Part of a small language model's weights: 61.5M parameters.
Each number is 500 + 40 x the weight over its row's rms, rounded and kept within 0 to 999. Layers, rows and columns count from 0. Numbers have three digits each. The size before them is the row's rms in percent of the matrix's.

# down: layer 4 MLP down (transposed), 2880x576, rms 0.043, rows 107-206, columns 192-255
# up: layer 4 MLP up, 2880x576, rms 0.0528, rows 108-207, columns 192-255
down107 093:585521444497473543505508483473511533529503489502533562547463548572519543528455558517493509514469533461524518541531514503498530471482527437503466581534481485443453536573507477494512496517510527
up108 097:522534518487547497511455456501482583470503493546432436514503439468493590540571548471524524486468498576510463532518512493474497548454421450515457421465540539496559507540505533487447500505523567
down108 093:535443450487485525454485474427521507494524546482541517529512487530475501484442500542484494588558518518476503496511526476485595499562571512510515559556463517434512463384473511460493546473465513
up109 097:509540624530546546502479452480481512454528497531526484494478566467494497550478487527446477515525506537471538569496540473478554493494496466512493481446531548547504514470377495558505472472543492
down109 094:517483463511486544439502442558510451508491507451549487502499541534430495541491495544517549553488479460495523503465470539450505495544479489521392493528460491504509435472536477500493482539407449
up110 097:503498468466521503422435522466555545512537517473498511455493451563572485557504544484449421491503539466521502510511524427513460547421449540515563495591470480422472474468476511510423477489453453
down110 092:536477484499487485460520456521486439522466470476562461492480476506459452517411537481520438513474401491564488478501515510513562464573528567489489501484575502511448469428503483474542466510545542
up111 090:489430538445548520506489501446478534557539552529517465449532499492554562504520495429549538497487480484563448508512409527488503544580473452570485574559501522468513454473515485579548506543572501
down111 090:548520464572441476492482524503475560567430486448433521536474460497582502537524470511452463515496488475427590448516500462442486517408525496494633499480510507491443579483462442524486534468481531
up112 103:522489500493540499553466492443498528480582463534437470469492464489527581430515526467476410529473434472522542468502553494450499537481531547563473496542481529475542546519536505545517567475456488
down112 109:483489525533445498497496514403523471423545467458425487490561437537510594522477554468552516477544527438484498556530528500474479511502480476482469506546457501457534527531514520469471556516499537
up113 101:553480488474558503505531509503492465514480456475462467525499591496488483489481541494521478388575432453550540475469499402414482435484521550481524492558486512504502443527477483457530480460553458
down113 099:482527487603510440510461515468490526472537460568527550504508415432492459484538541521536508560522550529447507521477491503510498450532497487535459465445460447514489491466520446566553532502514499
up114 098:477465547543455478397527482450407531549521524509562536498431502480495482428487523487530510483514449496482449490502478517516599535509434540524452510531486492554533538491486510479471439533462481
down114 101:470490512559497549439414509523468465642534446535468469519534546488585462555543528383499522439534484435496514535516509457417499471521508538499507497478561564478473496451508500479512484485463587
up115 110:453560540515468479570505444449459486423549523590510491505497438441473542520494478530460505510538523537556511521397557505522612467459511520514568510546513509510508564507511487504447552518540493
down115 113:564488524534500490470440454449505547534470474425512513474544518509400487456466597470470500502404450476490577529503523518497496483488527491470479499497505538480516556528566557462516447526556464
up116 097:540488522497535583497485442446528519495569509519450479460499499569546499501515670518483520495474495548476513482547462481461506478457456497513538455516447542539536553538467437499562584477572456
down116 093:436503478479451509411506544549451544483442482493519469501533553478446525476485406473392494503515563494543477490421490593465471455555534495549438528541488553455494423574456570569428554509499561
up117 101:471527457511515529513485389489491525507465469467452470451520489543497478469477507457503519546447519450498482524521547446479545572450435513553444508476499485491553557476531451462530617526495482
down117 101:505474519462486516517519492401445410381485482520530523528480510512488531520523474534520540483457492506558526499477529520554494494450509495483446523413546540501513455524477550525502557501357456
up118 101:494515513530539545472574553467513484541507429460564566602537535490491542496522531498402530487527540505497476498517509543487516438483517513483529502556471452537498525499486458465478451479437552
down118 104:536551515500450496465519517507524541542434544545430434458514563483489487535540547529488491454478504448446500522463524528520444492488497549548566506537488481494529452514489517505471572470481555
up119 096:473517491475500554479529518492509492494485582479562495408455473499495520446488487505455492479412521496496428532504477503460534512469449491549452504485495535484510477473496478497504518524488497
down119 103:524458585482456488519572487518484521508502445503504511514531528476491501497548585486481514531516500415530528503487523510440460560518517482516499501447451482472528499529562427520507498487471475
up120 106:483487461439532580507476531516554524506556515525487467525508381560520567454480526472489544509499478513557487474498459469447486459540426501470487547454508524537521457522495490556477627544511505
down120 106:466455482502506472418479497481578527514466472475519556552475483544532501529516512512522428498456570536468505524560469509442539498560509492363464492504475494461464558458563502605576511475415519
up121 111:387499490515536483528481473478511425493553487549530524439542494473531523470553495485483456576541466558509554540406479481465499542457462486566538508475521519494484530586464453486585532510519549
down121 104:525492475515554533480544470528433496568451507488505424493472544411542543497560485492627505544509480464488412586484444519458493426448500546508504492495437483517516593471581551446485484509567528
up122 099:513509472523509459478510449434471580450504551458493502521538488541481485516509472449530457487451508505512464537451509524533496495512496479514540628581476500493508578475476472533532508511474502
down122 093:481484481487479554486503508550563510508487539564460532501457535609485524457517519492478495421538464464502458511435490490485493418526466567508435495502412584510447456529503549567445540426660516
up123 106:411435448453470489473458513492503446516584539521545463424466497492514524535490544482501463524533505475544515483526470480504504487505510520534439515495486540527480533523508508497505486580485480
down123 102:465471492557450511480524332488516446510631557530546545497461469542506493521509419441544528555480523476478511476517480489537521475518577497466518501457551533565469493511481485479544514507574493
up124 103:517475464508486455506532454519506589436469496520547473500532538572516501485508530483507482459431455472550504537522556599528583548497496484508548484453459426530504490531494443455461548486486523
down124 102:456441489479521540562575432494491458600543476467558526473469532487517475464524490523435479524518498517539488442481504414543470513545454471494566520518460468493503525625390513428512454455568490
up125 101:525479572511467480460458458555485515530483363486460498499446552520513510398454574514506469483465516490535568496497475436468511517510481513512495501421496576569484593501498508564497506513516407
down125 094:504568507482535516402510486523470501468450567470580509455475522511464485590536424487498561475469498484498506497511544528494491592531471491575516512537463479450523469451467508523477544490488538
up126 097:439519544402489486475425560457477598467498485475465429531496557590550464537471546417470528530515544491518472521511511467459486506541500459509495510479432625554590458473476479555494604445507496
down126 087:468496484462525562544443466474550491522536460544482536507486515468429498485463513521436471552426526525448541503444469567468535567442504511496526516532555412391464491516563563469520526501438496
up127 098:487475491563564526464443476486470550479463491531558537499529455483447569414582495479507489523478567531525478517541500488467558540460520537501457529485492572491531550513480552530469444469457512
down127 098:527464476512571509502548492470477452513479544482538548561502496466462539489456485470530543508474488517457482528527577474481486400527473463425476535474490536565560505500454523507472439564489588
up128 096:540564543478579513517471503468488412475495588499484533447528465537544492545511544548531461536466476497502438453503499514500588522545481440490484551536473466488490509492493453458515548486508550
down128 091:469574540519509470421433546525530503540522491551468419488473509513521466442621504432540475489445542461517451476575536496523487435503491484468565453508544519443440524465528479496398463542501560
up129 109:462504496543473455525498489476483567464445428521444553459518533490544525435538514537527470492573520479522535520443459571483540548514543467545499482439545464535485477494440508518454532483524539
down129 105:514510511444542490434487552567525547506446595505503541514460396463475482465464521495525476496508437502464460545515439526501500469532531443460522483492578429530497450497541478511488468477556452
up130 099:491510425534534429492504514541461538424456540503425514530536455480553461561479488501467459450485581566617528519526527487499481535466498426531533463509397408484535468577512445539464530586465467
down130 100:513410456503516554508400482529495483433442474485513483518485550557425495469513533487506441577509515484525496506515480456533472539467533537529459552567494444505518455551494543507481424604459519
up131 102:374442546483490579467493586464486507478475549516443517554524452499457559432509546499547527487540504519492497514466545457519506492468462506535531509512550494557506514451533496540550525423517400
down131 105:535527510482513508524510511552580496449477507515577497513552499489473442529438470539530552496502524491460474522528527488511534474472562521469496521456461502461568517464526499448496466482567526
up132 106:441491482440511541490533560522527497490541414439577501476463570472554581546534551464557462482532518468469552495457488475514505448412487462524453525485431494499559498503506487449492542505487540
down132 109:506619517503507499408471489516483484534512504565465535490505545536499486497516496475475520541463549530562445532559445518406482518542485507480430531532546576549429519579526440552443490474510547
up133 107:467515445530561464474538438519433455463521531524582424550494483514514524570565527579536487498583534506598621469471516515501554580486473508580475507513433508529599472576522524538491449547496455
down133 105:470495580571514410546504468519416539548540518500532547482536502528493529468483490617511544572415456536555496564541486534519467540470572473492505531405534509473575524483511530523485554543559472
up134 092:517494556455462465515405488438544460537508500474476455512445566559485523458435530408472580491462524485548531453524478453471496523470494544530546465517491481470499538546575450503442526501485459
down134 093:489506523493439414520578524484484474466492437506555485483541413499511518453491515533504501534517500480473502501497498548494427513543537498506495541511491467522502479487492527518540442492493508
up135 102:530505560479527502538482457418465535523489534556488571451530508485517501535526567538502513467483487494511550544452413500494530517474500460518511468559536472479514516474456437509536491640514476
down135 099:553477546513516455470466476479561542509489495449497492504448537538456433547495456566515557520529496475432473459545535535534459515466595520511523513466505523464486496475450661481538488418509412
up136 099:522509505463516470578478461512466512555569523544557542584497504452468499474565495479467541428503510455497416504448472465421539536489441500532530557490491515497440499523452479487471452420520517
down136 096:572610524461481542448505515478495517549474568530516446479424443493534502512583586497480438457552467472457535483499556420483558502487420518491453492506544552531496447551522471567514484459535498
up137 103:475494483496506514450512542523552531472549523560578477526441450511566482476522465519509557503550492423593487519509543540452473545526470521539520443485466544577539464512531494540447505456508538
down137 105:526499464581451496536494462510532467531531499475493536484488560565454505423430539472412524511473453474468421529493530586474471554498486490473490595532553490483565506508546509582510440521490511
up138 102:520482540444476470539529546458589473535503448554463503541534542562460627563439571539506494458481484515497505486479499533488544498438544458494456460512499477458531519483427512534431474518457437
down138 100:394454614529502563525493542533549500495482518502489516446424557445579429499516466472426523531565563546517451505512479446477515474537516487536497526451556552562530485550481479529477513503442469
up139 103:493532581501406547524521522442446526519552554417496482526476438475466525420567449539501571511504425502503452519515441543463537441548527496440536543506508604486542502506563498490509563515456483
down139 093:511462450550505482485538458538520439510580419514524507538569487507525465597383530514424526506509506506449559402465498488490539509552472433617525592506475509495541505453492486541473473419542548
up140 099:446486517457553460537503440564468494476558531473547540451502420482476533468501497575534499468499529582547485492482487516490534528544480440517505499464528481494478577509424467480555459517420419
down140 099:493493517507462496494522528488514468477480455541447429486485486507498610544468519460472485569573519473486518478547491486495422447492483522536428486468542426562462479516437523537522535476484442
up141 107:522566518536509471533505463527505461470522475513477480493504514492506532534511504496539424484550531457552542533484521459513505520532518511604411491497444445547485522461458420522548442469526481
down141 110:479522463456459510518549510524492496524499502487459487503474520479514511477491469502589521480516495509484450470548460469496523473471554546491535432622467439491505401490536480533448505508474537
up142 098:505500504511526478506456524451558481558496519459493491567480458498535469515479475473468452463507541475559569517432483450465528508481504379509510457507536473490509524521500524514551501547465531
down142 095:558495519476525553538459525467506506489486442453497473431483472491511579501538494452451465538512496508534554492508479487552522520475506479501498518492499460456454557506480566538512523522546573
up143 098:507482484602453501549456462524502504616545481498485461565491472524572517453493603510498469461518497493548515495485526536536467508494494505522435463476444497458491456533536510471450440464476470
down143 099:516425454511520515453505448537533517473489592486507498464490472479490504503554433452496510513467508538492520584519493481529472535494449498541534515463455518487547550500467465472547541471489505
up144 085:484515507491514480595443508537537489531468469462496507516521515511545498502523540425518501530531572487484540470482492405494543465437525524506498447495500526451516473522489431542482503499480569
down144 086:507453568520548461480497458503506579522497371497542482475434467541500463508483461546485557541484543513399537501498469551496462449509514507432466522458499485541528505489536545470508554523469433
up145 105:505493526485469456533538450510545476453542525516522448447528575475515490415492617520518472518501557517470436504523477489517498607512541552540510478522449505487494550501397461484490481512514470
down145 105:521479545444522503532531448514473533555513492518506524473515499537494523445508544484562456521494544472461457502347572505503487484447469540484500513453516497477513446507526517450520520461538513
up146 099:460450545563523509517513466501459506526493500494506458504479501507470527486543545494509507483512435462501469520478513484453539538470469521451593506459442554522448528514488532530587380515532540
down146 098:507507517505539465529519505409469548477482452520580522517502494470496505467517506491463527479520525476527477497504552526476427429497549491490459538525475541533513490556518405492513565531510523
up147 098:498560499422545446491435473377525523542517502476509552537450543499460542508531493406570427468503486514509472538463457549455478508540529522516509562451542513520499545485468521524495514484551504
down147 094:491441454509381453557484508559512491582495483509469532509444516494575505555474499477436474466436511480508498505560559525509540493508438533509490510445569473473477493496426524491543458446490518
up148 089:511512465508524589414418509471469451489569499455479512520451505511565596504540543466395537537521488504594561565535561412442458424532401469464443479506518574542577537536496571501533516510536492
down148 090:490445507457569594443498498391493493468503498435539538523509489500498429485435464524516479537544508497455486458555511506463453623471519508445566459504516503506495496529537506539512551483492536
up149 088:491558507397531559455456515502425440500521522573380525456497458498543591527523497477520533568523415516512523548526501538481501473521488514484463409530537501460520499483474550471515531544520522
down149 091:528555456551532379542551457484512555560419469533466542543471496599537443431517543499489509526505522504477453457418474516494501506519470527448536485497475493553533438578495497519483484473482546
up150 101:484482481459519587504511528514511503460539500519482558556429526586503573514506524494421503522499486505519554548489519476492481510506450523481550515504515534548488536540498435540520537483496484
down150 095:509533527514510526519491472568495529489487514511524561410504457501460471528445513533499460489536514453544535454487470473486551546541503509516527517513547465516487539482527500427423566637554483
up151 103:511522572514455473569495490507471579513528557544481502539529487491528554512507473598524588446431426468623543483516573515512452552495508496543420509531529520453504509553465442520516469529416504
down151 095:480487470511492466469475487521449528550489525486575490469505548500485435556488493482500549509502567499539537558483538543488541520583570475523497439447435497503490477514508546450592496481501544
up152 101:504551493490514528512550477458501499504519517474496514519482498558438523431526516486502494462512542573502587550522545483474578529447531535536556510534456501555488519513499529519458540495504510
down152 109:542548572469532511464552596490500475553543512422532454549515502475493513451467487515461510499548499505501558501551509511508535487479432507538500557463543460470493486527553483488536556497509517
up153 097:468493540517537482531536480525504520485591557457501532496506470468464479485477448490502536490504495517502454482515484445470465478380451600537556467518517564453480450457484543468464496546495572
down153 095:504484515455396483488498458512448534506502463489548487501519485502537475360529509535493496509511454453484462520529484558489522432526455539523503531431531523584456434545517473435485471512394538
up154 106:472445524479546507481553419468570482459498470522382492395521525487569477417568482551491483475498465489496526524449435502500519547513518482500545482466489531479484574549501521459482537531591489
down154 101:469515498466494450480496539519393461448438542439403539480474517541497560521471535485491467500508492544517461543523504576418524526544482449563491554472444385490508462533530487519482526433473521
up155 091:488493487461510515571480465498517469554542473496459501533492510541412493521503508487513524464509499500485475565448527494482519516410432444574464507494362443474551522476511506442485532570455474
down155 088:492483523505586599421498560561524516508516493537431508501488485457554537511487480499494495599481478509527576438397488544517532520511494556466519511525497513545477456559524481592493513442437471
up156 086:458444457443512531549480428498450447480520561457502560601483533479511542480493505566499462422414530438443449488453481508479457536458534484516507445553472520554463491512485496460519479520490471
down156 087:519515571498584451482499485499497542559537456440521533512528499531488419506512480530475503489481493535507506494556451428508481475460472520524500541514522505486498519517461505596460490486481455
up157 101:535473529467509469468486549451517495452511497533520565560419507562567509478511504515546513488497512463492492451451473483427440611498516513492523468511461495520499494488418484522445464504508522
down157 094:510529488492546467526491505495572534504488560510514509401518433473434541526440522493535562482456543444551458498472581451566504477486554439532483542494490466477516497507527520458574427526500487
up158 102:478520479456541458561481495481572516486515473546531551504526493483562520523457443488463494539582485468507467471449554519518514546519456519495471465394469458511494487485453494558561623496512504
down158 102:518549464528484476429497592506479514490478499494515478563510531535447470475458491491501499422434539561485469537478453475490505489444534504510448512455540517501512469529535464508468479485491428
up159 100:485433476482430533415431478502516524477519529540509515494497424489498576507516432486539509472516477506528565480480539493525424567527414517543578417513485482466518469569483486566473521598452476
down159 091:511501437440497493509470446513542510529442462521499539478506509543520509485478514470455497509517502449512498472486499503566558425498454477521500544449527512530457510551487492451486514515468513
up160 101:556482496473473567579483495537539500519507551604537502570489480533560475465468552473472603499472544540502485544411504482475489534510485518589459513501504482492495523503454466535530488516461514
down160 093:476509479568479484510513479537496546486525524483489493492454494530436505471478495578651533543473477491534467520510502523479532524485551468505515534468492501516465581525502524487454534494431510
up161 103:478531473461467494469447516466475526562539475583449510464457474521468489468526517478518478530572554525491544512493532459485473500521504517485477561521457446572459477483522532447469435487564490
down161 100:483452522523536506510525503495514465447530526530498470488478464494434494508531453498567448489391460468513482491489499491514485480516483545406504549515572437517512540441514527488453511447484537
up162 109:478467475428542512544475439482526502418515599466485498487467529555532526514499572441508493518467533508531467533484523474473471560438479467516472531502449506514474543394500364482408483495500548
down162 111:460481392536483444530522499479481572485522476448544483545502529476497496475489523500450465538552458536487479490481482518415449550518479422556520546468546472458586506503491562578508572533472524
up163 097:487466557489418468484473500495501544470559483460479523471485486462529504487533491483496543466547478492509534499439534483526507539472496496518514514492448488491506454508541478567497490521667508
down163 103:542520532497557544541517482450553451535532540527491475430510519604515518504553435520466512475462498509578500501393507566501515487454566462408567497537495469533563423541482496484580496466504555
up164 100:446484470550491538480495475489585534439518511583503459535449566503568455487472501520480514524513497470510491528414481484477493496482498474476564422539497551528482520535438497509383567403521489
down164 099:516471464450541458527457503579415452474485465490515515427557391543444521497548570553474469592443447518520497447454475447528518477472572478468475522492471463517467507525510538489548460498524500
up165 100:463483481485528580494457472517528501444541564541491495478462466554565492452552509534427555562513492508549441516443640512488519536549475586511530497548434547520437520511427541540498526485571502
down165 093:514494481486522455534471490489457577451498476533472507536518537416472537584511520509456458404526469490454516462483528506509449471452493473467493597437499530463526515510509491541539522490548603
up166 104:497537488469472447489517483484447511486516458532541499475455534552529444484518471490476507503524430559545534508490520500523591501493478508495622445549528511511443512549501422513448546545480482
down166 101:518477457540432523494528525482505454527494546467501454466426478437506475476505539502451544495520493506444469506482504511512551554474536503480514432485511382466473422541476522498504461495508506
up167 105:526448541545472553501498526497505464503502549499430517534481574554515508486455587479466460494487443454425484519485495482450569492510461500507584510475493562483484577468544479543481568518551538
down167 106:515496416513504452465589578562509558489480493549454552474557437508515497490497539484472517484504559484464466500492442430537423504492556561465472489524510468488526591532518586576525491506466537
up168 108:530529506519561475499502531495459566488506447534438550502569506456509501511482543444513511518549517484587514518472582480533513552458467465499426545476462451563528459466461502488548555530550547
down168 103:554485463466502501489571539546543495529554472522463487478541534585420505515529545470491477501454530481520461478467464498502494469521511513431525570569523515532490522536534520490444505543506500
up169 103:510509485471469519530512467495514434494456492520502507499508532498526485496517547545504474499507498483545540496433513553461535500522442474533475504438516518490532501528443503444527505486586487
down169 108:507518498527443530513460580507454540509508535518463539556473534520470529472507475465460473461418530546544498494555500525508542486491482474493463553457525487529529473536457513457441488452506510
up170 111:485481506458473497504491433513520479499448499480479563461473502429529509499489478510531455525526427500530566466481499451501496512564446495528489525535520505516458451491495521531448522533523504
down170 092:503519498514458519491457419538511504583420491513477522502461483510456489533510521562462527492474497471529544464503444448499525552477454491563467509519465494478439501517446485496489442516509468
up171 100:448485441525441435500445533509465441485464454543536494485443489580564488467514483532496548496481484514480516470501519547493529496456469482537562427522518500522507502485449462511546539512510519
down171 102:498502536480559468507497507467554431423462425514454551508469512514486488550531523595454502523531533418482448456526534523466587595569584511476462540432455520481481539458521534533446541528468462
up172 101:473543445571481561445474508494522423535483448555530464519573474523493526445489496435432582490480497516467505505468508505476529566536504540471541444483470524509484480505488535545500476443553524
down172 111:531403509460552444485451544513485517537527581461481505469587437474490535447505484472502460466465417492520518516418542497488477414481498487458633533462551506493599487538480519455459500565499566
up173 097:507539497488469509544496494472587519526495511461453495558482444562428499437493588520533536490576540487525459488528570435454456423570500566514596490541457509518490506543587479496471519540510499
down173 097:498505471465460541529474464597521477468495478571434513538509575510480462532482497486489502475508508485535514472526541509427421514466429492521484511519484478475545495552538419503507558426472482
up174 100:511556571498493488603529515499468472447541479553516464491518412514506502578545500517505590483535512478440484550518555529567514503535461551509500478534457488478512510479515471519403547568472462
down174 098:503483504547500587467497475506522483547544396475541459524437544520432484504427520486414478502447542558517551505615510457452521498470428455533440445488502470467491494527508474517486498473537486
up175 105:437452530497545536448485596503458440575497534454482524536579541545562512462484485474511484467521431584551593491530476524499512430437489460486478607442494529471553441575516497555558528479540474
down175 106:467521522418519522465543512536526530468521469542529508540501533475522547499531481521506486424499511569519482462552560571440558469461535479482451479502452456419506460425467453521466594428471497
up176 108:517535550451485460498542493447514458456513499594488494601527509553479531437534538427543532560536507519532428477491443537523515420485467504563492489471510489517504463526504525519459500473535486
down176 106:492442565544488459494444475542554496491538546498476443545528524474475533468583498524602506560553532512465556471439531466437569466543469516515543516496494493521490529574528554447559421518479529
up177 098:498540500458460489544500492471557488444498506559506454556435566443521499442492472506527606536632563496552549489490486649505511500500442507534562519522505507472538540548477492482508489468519497
down177 097:454394509567467512472518515495416472514562503449528561513579473493479504463493534502419441483497363423472500498486492535504479517515465448434497434466469539506454544563571470636485459504447467
up178 099:496503493503501486509492448468528484510504525537550453496532478467520450522475518494532489539512513479473487499483510542479528551451504454532450517505501500461557504433540464586494476572492441
down178 101:497445461453506474551462469488501581449499481473472533553492470477496482482530551521505512502500458535480486538496523515476448456543463429454486511523479443594443508577453483423441511482526627
up179 084:445497462542542574427469446482472536489448537501526511515531493458432533529481499550431514480598531493499521574526523480489481518473448493503547535502478529458517427510512502494503593496508557
down179 085:548557506495490506480583523489489477492530488507465515491496523537512464495542497475529481482440465516467442432508479538506512427496501467486508484479579472517543566449447483469431454529550480
up180 100:480476497535472488499469476477498490489437599522528501477510504538536499464437489497495483454585514505523471510451535500545563532467491495521532484556450531526546524565491465587510515482508452
down180 090:506484552472522508510469543498550507451520415448451474475526515525500462463591430513540540414530414555512518491452502537519463552543502464478542525516475474526512502561504523442485498504449494
up181 101:474484507507478531521476513484524522523500508520532498462528460514519499519505547423489450463472474509532484571503569497511561495445515490488518521543492454509557497500481510434604492506520450
down181 099:532504466518520573478503469527560476442534491526484473464497517516541516531486493419461530501467499558458505525468476501510497518390483561496475450525461537542564547556520461530451470554514531
up182 095:534557536435518472575543437532487444411511559503480547531524606504504493471539556477452491467557487472449498502499498554536498517481441481557461567561503482481544505465524510527459576464513487
down182 092:553463494493545603529495545419496472482466478469490537522458471516507528534459479507454517484429460444516513471485496489489484531519502495543545515532591540441536456510497528469454478440459478
up183 104:496505458393461450515466469486500510458527505492513463533432476523535466467476505528552465484541500486510505482492468454467490518543462497472499478494441472514535493607507413495443552449527553
down183 094:468530532506578477511486492510436503484528574484507415521498495389486494468477522494528460491472421539507492521460524589464549537495484442481532506470523506454368531505504504490575548489532439
up184 086:520472477463537590455510428513465463459490478554525424591504507537459513473481513481465573489538449470566533482496510518415485504478455479499429523534546450473457521497474486461521551554539534
down184 087:519509461536547491458548544582529519531479492535507543454493486442423468596493511480534444535486499510431543521511460524566421506482460481474531477471516456517541484489484571533514482549479506
up185 097:577478576500571542531486433515428485465509579544580496450503583545506478444506514471448546479465488540539544486434530539424500557547537515563435507535451515532534575525547479458494545490533519
down185 095:483496538579469489495435507425426446498467496467504483506538469496529549516508547518531461497552530489494422512470437571509479480488529504492509469589509470515462441462472488526469439497471494
up186 098:484504480487511480505497547480533451513501552502494492582485504423547542507523548489482527539547526486501433480522510546462550464504487524484525461486524531477570545510543466541482508473471506
down186 098:541430467514492467481532469447482470434455495503420514529582429456481566511462500499505470511399526411481448500543470531460498495493579471489550421483590473509516461460493571554499520524482477
up187 101:480535495487537502555556484471571555411453490526490490454538442451454480395455534490508581509497493517514479530490443464542480511471482508475532459513499471462522581468462475503502455474538502
down187 100:496520495465506538543481494478523574594386420519510423459477524426535546536423497457567442540554472470460527490463493506533488457545493526485476512536515457543420502472550497508516465549455425
up188 093:561569497445500480490486495390524488449500557509521498505506528504495477470503511451503470514478540490515516478454527593400518511570475494500543513477483536524542595486509432496600524451461590
down188 095:477445440488448545485483490598459497597496496475533547513489477503475501519464491518491533543512478451486447491496445483479518439480504530548454479538542463478464430530463522465542489477530492
up189 104:469464532483561507525430526479486495519526546449520472538512519583495477512481464439519518558473524438502485577565586476493481438445511495561556502577541473469512522448502469557478465491549523
down189 102:575513458485543514489517474497598511508510498529488469449501492472517507523440456550542492468474519454441490468534477501530473486565540468503484485494472573573507540442441496495567513434485501
up190 095:532486459563419529550490428496572508553473516421555531477488511514614501505517484484430609450547503541530437525559463423464497555565520522495458541494479557502510478513517469535429515566574568
down190 091:535566580488528448493479507415441480441525543576520459555497521527445503508475475493570487478506496515502548495481561565515461521565396513511576532483451486487543506486446549419485481484434469
up191 101:463502536493459536518454404535504456524567480509509562457566506533386513454503439483487554519539546535522576564489460475478502454547429450498462522515506482501508462483456451496573481525569484
down191 097:508496442476548450542496488533509476480571479566503444453572460456531548468484468605490556500497510521473467521519508488513473472438552494496486494472482538415539447506486546482545539486495525
up192 102:455526530418547539465516472550543447492501484515553486444490432448477522393468547472537565420504462472555469506539486534433571623527513468549544504437483458518537474542470525528430524453505527
down192 106:460428432528458484548564537559504442504490574490471495503545498488507508523514483485513456496419521474570508528556537472448489514432450481569560554520599524487479533535514483552485453551411436
up193 100:492479462490560520481454477471521514560470488475468469509514483603457490462503498505563546442564534533468531496443522458449493497508501509518491504526489468507526502457514472559470525479468546
down193 095:512538521502531505494511498496491528536504550514526513497469518512424481501428533522508501557531453502448493562611470520488467562510552561427513482468541531471516542451509450502407438495508590
up194 100:489527501522540500549497472435461524537515475503478530462535539521506435512445444537551541505547485502469517524491533498462489514501497526590522466458454436478545466491538485490449525482480563
down194 096:528510584510524482477522497461552530509530550504521401500534425447558465475529431497505524561507509525533490440458559531487554520519497489463470489549550580487505572518535484520478521449494461
up195 105:474555462515540505524479521526461432519493504557403531470470458503533498456491543502482506569557563554575558495506515491499490573480429419579474525541507541533444458572508556422516555493533526
down195 108:514533458558532551513497432564509506498523527507516516553490527575486516535508518537500549464500508483467558527463516474501495487452525569367541475473387471428608527507525438536480413546485493
up196 102:499537549498547490499435515483518531521464539470488519588578430463531530532575512509543497453568516556461484516445602477574526553412488514502594499451499530475547547514400541549551418545497502
down196 105:529520457511512500587487542432453483472576422477501541548437550564493515478549483513502491453406473517475488473513578461521542565484498480510491413553555495572558464527503562471537488515439444
up197 099:510514533557530467480455478511557501503540450478476473432515452570560491502443486532474530548474456532543409517529509558496505567505461429476493451436487447512524482529539396547478541508536406
down197 101:504549490477524546571516524551478482486536514502497466533525490446517502526470516490510510496499484486451530468511466581536523452486510471518489478525485516541459497506473528500499495543502572
up198 095:493470453487507492503425453439516585410539538473446550492594551478579538531488525527495484512599499514506542527492482449506499536454488490546494456501487516467537469580429474484517551453492567
down198 093:462500549513507458586409497534469504502440403477480550581513548557503435598523479584411534515522479532524564467465522502522500511511469446476564531556568529455484514547527531512425467523480517
up199 102:481488529517511448485474475501499475436479548535461582459539507495543533507512509470528566463486484499536583476468463523453561561458487440463496545539461499446562532432502477460514524500566531
down199 099:539479577499463464468509489520458488501472523444514545501472530535571435437535523553504563483457569493534559489530478559503515436479441464562512445552485425523532506518479475551520540491554518
up200 097:503513440511439463519500491506467529509502473547482539435481488532528492441492550432508444507493437527467501542491503492477486504509518493558445476494484487515508434493407551479457439543510436
down200 099:520488476514513546514560512462530483535515530476442448537427484419511431481535523496527491458546506522440555532510412448585463445489492496525495453470458452458520407495448447518521452422568430
up201 096:535460406505493527462557522487536495394476571521522497506477415527564468516487514566480510474519508478592472508534541427446577443473517462541507448563511473499538512485490494503533499516514516
down201 096:508588483483501494517444418466479507590483487460480554536558501541519488493485454501439482553516536507452540492455454492501489474461542525535452559525454521500476484544457521544499475449478446
up202 096:543511470590497567489523482463596510508468537452496488509492506551508576527488482502450512463543476532549545566480513549489536455424480427480499532552457505433476588478531521525490439486537553
down202 099:476466493510501520554491503511461509440469542551562484481486430485562481510474503492511494485543556495495493483421525492506517435509494549458450542444498449471491410469503454473550524486458447
up203 093:525519490488485468468520500480535468531517462509501478460485465513463525461517505578549464470578482522541545526453514513479547496511464494507471519506482427465509513564479469589450509586551424
down203 098:474468569520489467511494477484547537486512499511475552493512536496456472480466543562489537519546464475487491456548553519418491438536530531539514543474474515525501546598488501481489524522509498
up204 095:503514508538496501534476489515489517545506517525513530497465434501414489419453462486487571470469525521531408518470492463438564571553493532543465464491460576519485571554481507461546455533467523
down204 099:524533570494437498542491518501511550575615417489482559507530491483498479494501527540482562448447476450455490386512427545528431451516438437488561432498518473465468519517431493636501505494502479
up205 104:490490568481503467506468551490445505465488512560492529475457449534473488423497503511481473473474464510548518519485544480477529530590409549586584503493466502509479521546521535578481467531493526
down205 111:379481430492540501487452535498474465562672531493507540557522464482486527509540460490462530466609480517491500516510464479441521549476593502542492503515500485514568460516469518528498530500530524
up206 095:529520545507540496490543505555519403562501495543522519459504513512512489494490577458518456527499500472505505474436533497435549489527481542460483465485490519571463530541494384478529484478499497
down206 096:478485442491451504567483524453466524520517458531497518461560477519418517518508483549466542478468442488410454481471497515536523543490491496497564413544510492492481493571485590518495482530517494
up207 103:429501486494536454512416527471531493514473504517585534434425510501574510490603557523525479574451483493523508480510572562425556481505447490518498448443544479563482464538439529485534498465485493